Each number is 128 + 32 x the weight over its row's rms, rounded and kept within 0 to 255. Layers, rows and columns count from 0. Numbers have three digits each. The size before them is the row's rms in percent of the matrix's.

# o: layer 5 attention output (transposed), 256x256, rms 0.0381, rows 218-255, columns 128-191
# v: layer 5 attention value, 256x256, rms 0.0652, rows 219-255, columns 128-191
# gate: layer 5 MLP gate, 704x256, rms 0.0801, rows 0-5, columns 128-191
# up: layer 5 MLP up, 704x256, rms 0.0783, rows 0-5, columns 128-191
# down: layer 5 MLP down (transposed), 704x256, rms 0.069, rows 0-5, columns 128-191
o218 086:110120159131125094133147097099089141098119254190091129133107170122122155152203112135119191102162176113138136106101128129078104141110107162122145137162111142096135181123089099132136175117183165
v219 090:161191111064121155146116117186121145137129157113151141160083136133129112156083107176134110158116097123121025135070117126124132123148134156082105129140112128156107092164176154143127099107140158
o219 086:122067111090073123092118116108128115077082172124121157090167185118092186126148185146085122096092145137130136139067160092092193086096094108138177070131143104102134173098121102112145141105136138
v220 085:094072151171075208154186167189145170131146138155166166158043119127139163129136153128104130084120075101147144125134153143140094132079169159150128120096138116146227096172160154176092078083215201
o220 100:183177123135130126095102170089179125099150062088127119101119135123125101146147133124138132165082072136180111109090126076162156136223172113136049156127141154086165132141132142080148070147087095
v221 079:176113124114178155110159127161160120101125107141149172131038209130130126156162169152078142196116141136118083135188159144069094116109117094166095198132159137107181110193187170163138093125169143
o221 087:120180136200126145134107161097161112153094100158133112103165160119151150106104119084148188062127137136149129104082160111136164131177130179108105104149118150099147152077129125095117062078135110
v222 086:108129122107145157200122147144131141164108117154206114108155112086139175072137092145136162151108158146141193116159136062107142098078112098173127142119048119154141147118128096051129153138058099
o222 085:126108126132096120104149108141119115166135122124162143176135171102123102159103130139169209054113156059113141119161135162148145101129080168154067140137171137138122113155096153135088089145068140
v223 093:095090151127153123165127107117142150182085180154132143117091174117083158129166115101170113090103120172143135115128127136130161160077121117188150137138111141136148142190116062114121113170123094
o223 088:137134126156179157110115134070115125114147087108173115117158139096097133113093100117123158125183105117152113102188122146175113083124094128146088176144143108152085167126141158115081077122100126
v224 082:091153080086167131085125094095127127070099128114090130144147096092197090137118178155139110157162162153115157132159115115138159149133170184162062155139153113076124128058149130130118159117077106
o224 086:087148119191132099161190153128136121189096126126175115106154151129107141133091090124131167095189186090086138118082097163071116147057120141113155096110086141162121135125127133110132179112138151
v225 090:083060120197124177146180115166160148170108071161079139132103147137135090132103143112127188136145155072119132112181144182098071097136149152106153146153078164134130102141151092152153091123147131
o225 085:146118132113110066109092128117179115067146128079096104110134137138094095138179115185120162115124080149170104088072097054202158208173151140131088142163107141101127163083140115114086082162134108
v226 084:119077155143091148145106069106157130151159103114083154184062143109098114144120175113085147138094178147138155122120110114097114118149190096114127125119084159167115133110119136138153137107139135
o226 086:130152125079125095118174107141102125130117109156140069121151094182093105143133137212132124138199079086128092116132118085138105155121147155123110135128103067114130115158108126144168202186168135
v227 089:103120142121122125106146129151166123125136092131225157139178124116139187097149194090138128106123076148123119104177104138101166174149132123112098117114181167097154143095110123138188174126121167
o227 088:172117123135102082136135117140080173163121176134109116154124179126101154186163097133143154130147175101125149120134166127136088086133109142105168119168118136152158081145075117155089102107131117
v228 100:107077132080129130135185167068145132166150116105128138111171174139089092171201195125118151162120122096110123101168171178138087124212136158116156111195113086135174152105080187156152122171177131
o228 099:178162124177151081156152129110114182117137142138133143095123167100174124152137151125141109127129181140113116141093132116157187142076133094114162143141103113121119098112123127151101116136176098
v229 090:149135135181159124141091117146162178147146088108108167134105140142113074200127140122155170148107124127147126083155101186080101085105126156113146082104131161119156068164111098128099093111147146
o229 080:154114160086126117122101125158153120082098117114133071128139161162117115151139150125104087155116084149171131155097133115181147132187150103161077138151145190144147131147133122109103094140090104
v230 092:159143145098211119120099120117086124053154185144108091086137135105136184072126111150103130180174140107130169111183117089162175085108145159133157137135089096111132164137086167125082149101095190
o230 100:151134138181145170139111125152120189146161143144085158113052086165141148146181126134172071153086096090123088176187113179144143148168076092154064144133155134122141082173138108128123078163139084
v231 102:150204132094172125084141141144089118108094158074121121162147157087247181129114145112150107157156151073083077149167108137108155092146137127126152152104098174054117196072151138102034120118130123
o231 103:101118096134128136168075106122117151115123222130139116153125114155113127103165121115129099113127174122142172111091136142097147127111102110096177083141147080105143118083067109147132207113124124
v232 090:098110159106060114137197174154150131156114155205160136097170097182093085086180162151146119102131089157136136166114140176124174145113141102118057175123149131155135173101153152110166151132082172
o232 086:163095120159148104101129115155211164091109056096061109163134165079104130186113131118153156134127132133108128111147108116188139096142125107097124192123111165122185099109134143147127050124106118
v233 092:082139135174180149127130112158101109172077112100155129139160116110128138175141139086131092098142150175119109181121135155063168113118141137178133132137106154141161160105157138129133145186121054
o233 087:129084096129152068137157128109089158129163150106151120159145141100130105124092136090147196110237151103119110108154098132178151134119098132084153150115112115121119150072074141134110139092113168
v234 102:138151101131133105108154097119121118108119125117067117101110126174160121195170109143153142153119153156116134158141134083076137163122135119147105135125091150099114104163153183123121160112090094
o234 101:090107180161134105146135125147203113117124089116118095122122093144090119081086135187107186103177090148131099066128098143144067242139120127118135120191096152147137159101135144139145134155202153
v235 090:097099113078125087092095154099102166114132123111132103165125170127150082104134161189153185154099102126110104109147094158098141212102199107139154161206162132116155136152174177159135121135151151
o235 096:132163169162147111146184099140179159155091131137083131103159112127071161110094133171084186083170174161131121127091160165121098150086114133151132072113045116167157128128149125101120130090208121
v236 096:149171150137206153133114156101088122129147094090078104137100176091196080112241172142154130132123132129130127142150088175053139145080097164131159163151069104125109106099184127177119117114200129
o236 090:130176114156134116135132112118114153111063172139136089103141111184145099137120171123108182162172156045125105131108117141128148186134132094153126065124102173122110178049078113098112181092199160
v237 096:062077111141163140124138139131171088063151099069099108101091108150071131126042057126153089096077096150129191144118145125183087151111123075155080152139149163119187105121116137115162153133126098
o237 102:106143182168147112094199165118178110166072063194091099179129099073128086110122133192133200137151093128170101095165087102075093167118156197155100157138123131171123167144154127148167128122146123
v238 100:128109147058081156113193139161159105106120095138182162113153134151110117087161153146169142152097130074122094138136141113150167126091099077147109147094084143092113106108145191060091062131101121
o238 094:128147128176094153123095105126192092191110039113135152130160137125164118132069126158087116105122163153138167158113151096144128161156126137094139118156144197135182084099117139150155121159102108
v239 093:180184119135100121165119160142183121121168141159168121070096133151171159082165169106112137128141182157088098117143083193086121125128166127146193164137138158126142205069116094114214148139146107
o239 111:096099139141122122152139078128106139109131227162100097193103161130089154164174103144160200074151159148171096095156128179128104116114082132148127102185123101105125135130056079147100170082161132
v240 110:117096094102112112185122171149089072110166142118125155104105138126091098146137116156107147149150135162111170131153128047163117153109118133103111102140159101181092065153137143159141095148110189
o240 110:121127160126118123082159120136128114157086066145115155138122136142180138136086141177144160133103129049134137143155087131111110145095114125161121167122117190145102054154148130095160099154120123
v241 094:059088121112128160105091128120136126173121098091073133129150144145156105155109071112151102134124163102128128141135107123081122169104111152122105137170136138105091126154131170107138164124145088
o241 105:101130130132145068143195148104123102167116089078164121128188100127141133048045149114049145109189162143099172112126149120106127160097166153113147108121100102195127131067133147133147150144130164
v242 100:099089106163099121118194121107110124170106088098095154172175128140068079102122161126144151130116147142162193153114176158104134101131171104071137133185145127186117119134109168143201155142164131
o242 112:178146135053088070125148144123162158127134056052147171098141110123152102116135140166111075181147092132093134086107107071177088162156183113122138172097132127165144084145142133133122125199159138
v243 092:174114153154099147109116146162124106152155118082175209083044163151103163162178128126106156105082109141174057120110130145114108129105109176101090075144126092146108176155137122140103117134180177
o243 090:164144119083083129107106160130149101107063070125150112125174169129162125120123134170122094155105119131126146141077123051126138145145169113128146132116181150093107146104174138100161145149122124
v244 083:129117144178146086138164125179085125137140124135104123105101170082174205122109150114124123139095167142149063138110076189111148090080118177159183106117099134177112142136114059136056147163145116
o244 086:133184097092125124148062140093135122111160141096190111183150095144124117110176097073133091158116051130151142145159088091149143118174127103157059181150155097071132147089121127106123102124091128
v245 085:166159174129119130129180119161094081165156150130094094117136150122117158124094108128156109175132109061159142136123184122125149111107093134092116160089103096151120169139150184159111176148136112
o245 097:138138111091137108132083144143170143108174067081110152136109059136156095100173153129104033178095095138109114152148064107202128159144156093106142159089166156098128103095154114110138124185147135
v246 093:065146141084131137087072072124107104061100172103131073152113110118180162122158119109155101137168115123149113089157109189120194135153121124197135096131121141070092145095130125051114143153071118
o246 094:076091111165159118195122142112107102214130124121152142138171126118091132068101130095103124128148142136122152146150169161067113092102092158111148122136135077161122149121122132172116177087118096
v247 092:072151078147085144109187114129176116204084120145207124127165109136084115137156154141136156121137093154131086123145090148151100125120132117140111125082119125132150160160142160144144085127122125
o247 089:189019112133115099106141132124133132137116094129092167101139192093100176145103122142173137110135141108108125127084182101148133092127124169083151162144113091117133137127129145130121107131136112
v248 092:117125082177092116120106138138133143087159072136143071141083068169113139114127088119142164129124109168128115169135087141154091133150095102144148065157135094122098130136128162101147107163140150
o248 098:040106171101095139129161103110142098135090152158069141143146167115111136120138137170124209104141161143126137106124151134050080128081119170123155117166102128149126146144133104147127197123154143
v249 096:228145082074114120120121167127122131070164129130163169157096110141136089128131150150089145146145131113096124139141157117144087178119130125119083143118167138097110159089166151171121156110174166
o249 089:153163147179162141083164133153151107105090182188091141136111166136145167122117128122096144107099179088138146137062144132094170153113114119149166079106086108108187073139157134132162133113160152
v250 096:153153127075176131099138162102106092074160171109091103061161127131130117099052122188153080141138121083123158092174173060117171106149133150097179114116125074123076158097115190185070153078116140
o250 099:165164162123125106151154097152099190157135119167085176145029095161132166137163170113098097120106141097105099180170078203121097154097115089127147112127099175155121077171117100121180134154175109
v251 078:047091107118121109153116117076113120143160119168153128061129163125115198100153116132099130108139150166124197124127132103146196097137092121125112190112123119135087144085094114129092126181117172
o251 076:137101157153131158147170094131122164148147121104088179151082119130166115144113094079154117114078112159089086204203133153164116137144117119144094126146155143112215095144140151128119098153081116
v252 083:175179113103134020120076119129106130041139129147123117114136164141125207154143081127133111142129164155153116138116087083096174083112106144172156139061080124102106152132109130090137169099095089
o252 089:065102122109148171153120079134064109162127168155143151144156100159123156088151140112112133101185123124106130132169103169088107119116074114137181123167170113131082157127125120186128191127142135
v253 079:106077107107080119050105135140128114103128085070086119140118155155115061112148116158167096112113115162129155114111087097106143165118140157128175133175134126099114145116125191136140131157160094
o253 097:106147131109150106158183126119130116159122065098141140084192099142130161078068151146048128158181148145099142124107144128093105139081153123105164119095086104191133115121152134121155157149165143
v254 087:100114166105113121168174161093143146143143066071145195163147107149136153105121152095183147128082117104090126106103151166178111140135147133137133125187086151120182108091150083161169136132208180
o254 076:136142092120176182088116172129123161077135204134149105118136128124121052163153130154124155136101148142145142089144113099131107137119185112148037112103093093144107093163101108144036134135085140
v255 087:119085169202163118101157151123185168221063106133101141101100130114128136174154178109112146120094172152139109133124122181137120166096135118165108132172092130120224165162146170134181096123164098
o255 091:140145097145155139121122151062121142066133138114140095101156149092124115111165066129150165131177135160152136050089135072163142161159186162127137165142121089098129185082142111123112092150130153
gate0 083:096170088133099149179107143118149026154061107148094204103143108081123103128110152127149102141101058083211140072162141088073082081134111146146082124138150160109134117103128122095113172134122102
up0 079:044129174108118105086077078110100165163112117165153113155105143137078156121138127144146147160198166136146112091124072124054159127124125174109181082111133176126106182145115052129060119159138064
down0 083:116120157105062169127106157153084141213140112166140169108162157125096112115114152127110146150117123132148143144166120090100149162093101102093213141158104105178132146108195201150073120126164106
gate1 104:170091110103116102089078137158139064103086080119164144148131155128133064128127153123129100139142112184143201111142086106126137177117115102153063153168126123124150079142071138125134078143107153
up1 102:098127134153105127148163069069133101111141080084093178120134110100161144131079154192159136143140113132087169151096048066161108157140133086086173096089127126104135175164081115134098191136095130
down1 104:156123195100087105145177143049130128139134134088137149150119158134146112145164121124141096164116157115077152100128141074129097163082112129150108173143136120116136131154127088115137162104056114
gate2 108:170137112161157150084119147120155124080183117140071128117134059190116127095156157128143125135176073126095105155051155086105132136183150093115156193148081066148137113186116150112205143094148236
up2 104:106128063117177102122119133106149152148117169126106122091166145168155204063102153156103073162175100114096143115099111151097154132140111102135184100099135124097133158091158105152178151096188141
down2 105:191156122111110115113133130080099157094161154155136104117159072171122156029130085121131141201171134095136113178046123106094165134133088154187148145086144130109161135178112134135125172130093124
gate3 106:152107169158141152144112127217117125151167200121098100166106150144167115139153189080115120149158117149144060197157131154094152157096062089111060133138142091079124085145097104107119141137161147
up3 107:130146142047150108117073137092157142096179155146106091116180185124153077169105060097119098098116127149148157107067144108146142089123131096143163094113126170109117139164200139097107176132105114
down3 105:154182142112161129170069098093103113098118113142113111131245115152156153176101125114105078099112107137182057182139185136145162156052163095125129155058122036139142142137174129090067088148125158
gate4 092:137142129107066149141140111203157097167172162149140144118102127119137107113131143148054163070147114050105116089189142127192090139128199086109174108077116096165146116124165147180129089160116119
up4 089:081161085120132153167143109092137156056217162101134092175148151167114124170108135145100079091129140116152099121181154102105141095072145106068096125071135088195168098127131149134172099094180159
down4 092:071152113095145100162181122110124121199086094094133089134114130178099145186169098121171065127130151077071102131157158139130183116122131087130162145209110105186077110135234146132084169122075120
gate5 100:139124177079188137150077137141094145118159080113117112163096203180135165161155159145158116106115124152152102101091113122146124152113083159117076186153137134149174146124166129128079153123121181
up5 101:106111172122080141139152145069072088139091128126199109131180128125106092109135094148124080154114127107149090123156123173095137090150119168118172096190082141158095109158144171131140116115149182
down5 103:132136095138091106105143138126144102118112138173134129135161159149153078076161133150119193127100158108227078161121111135148121108133127112119050168186118138140191127151110141096144095164104149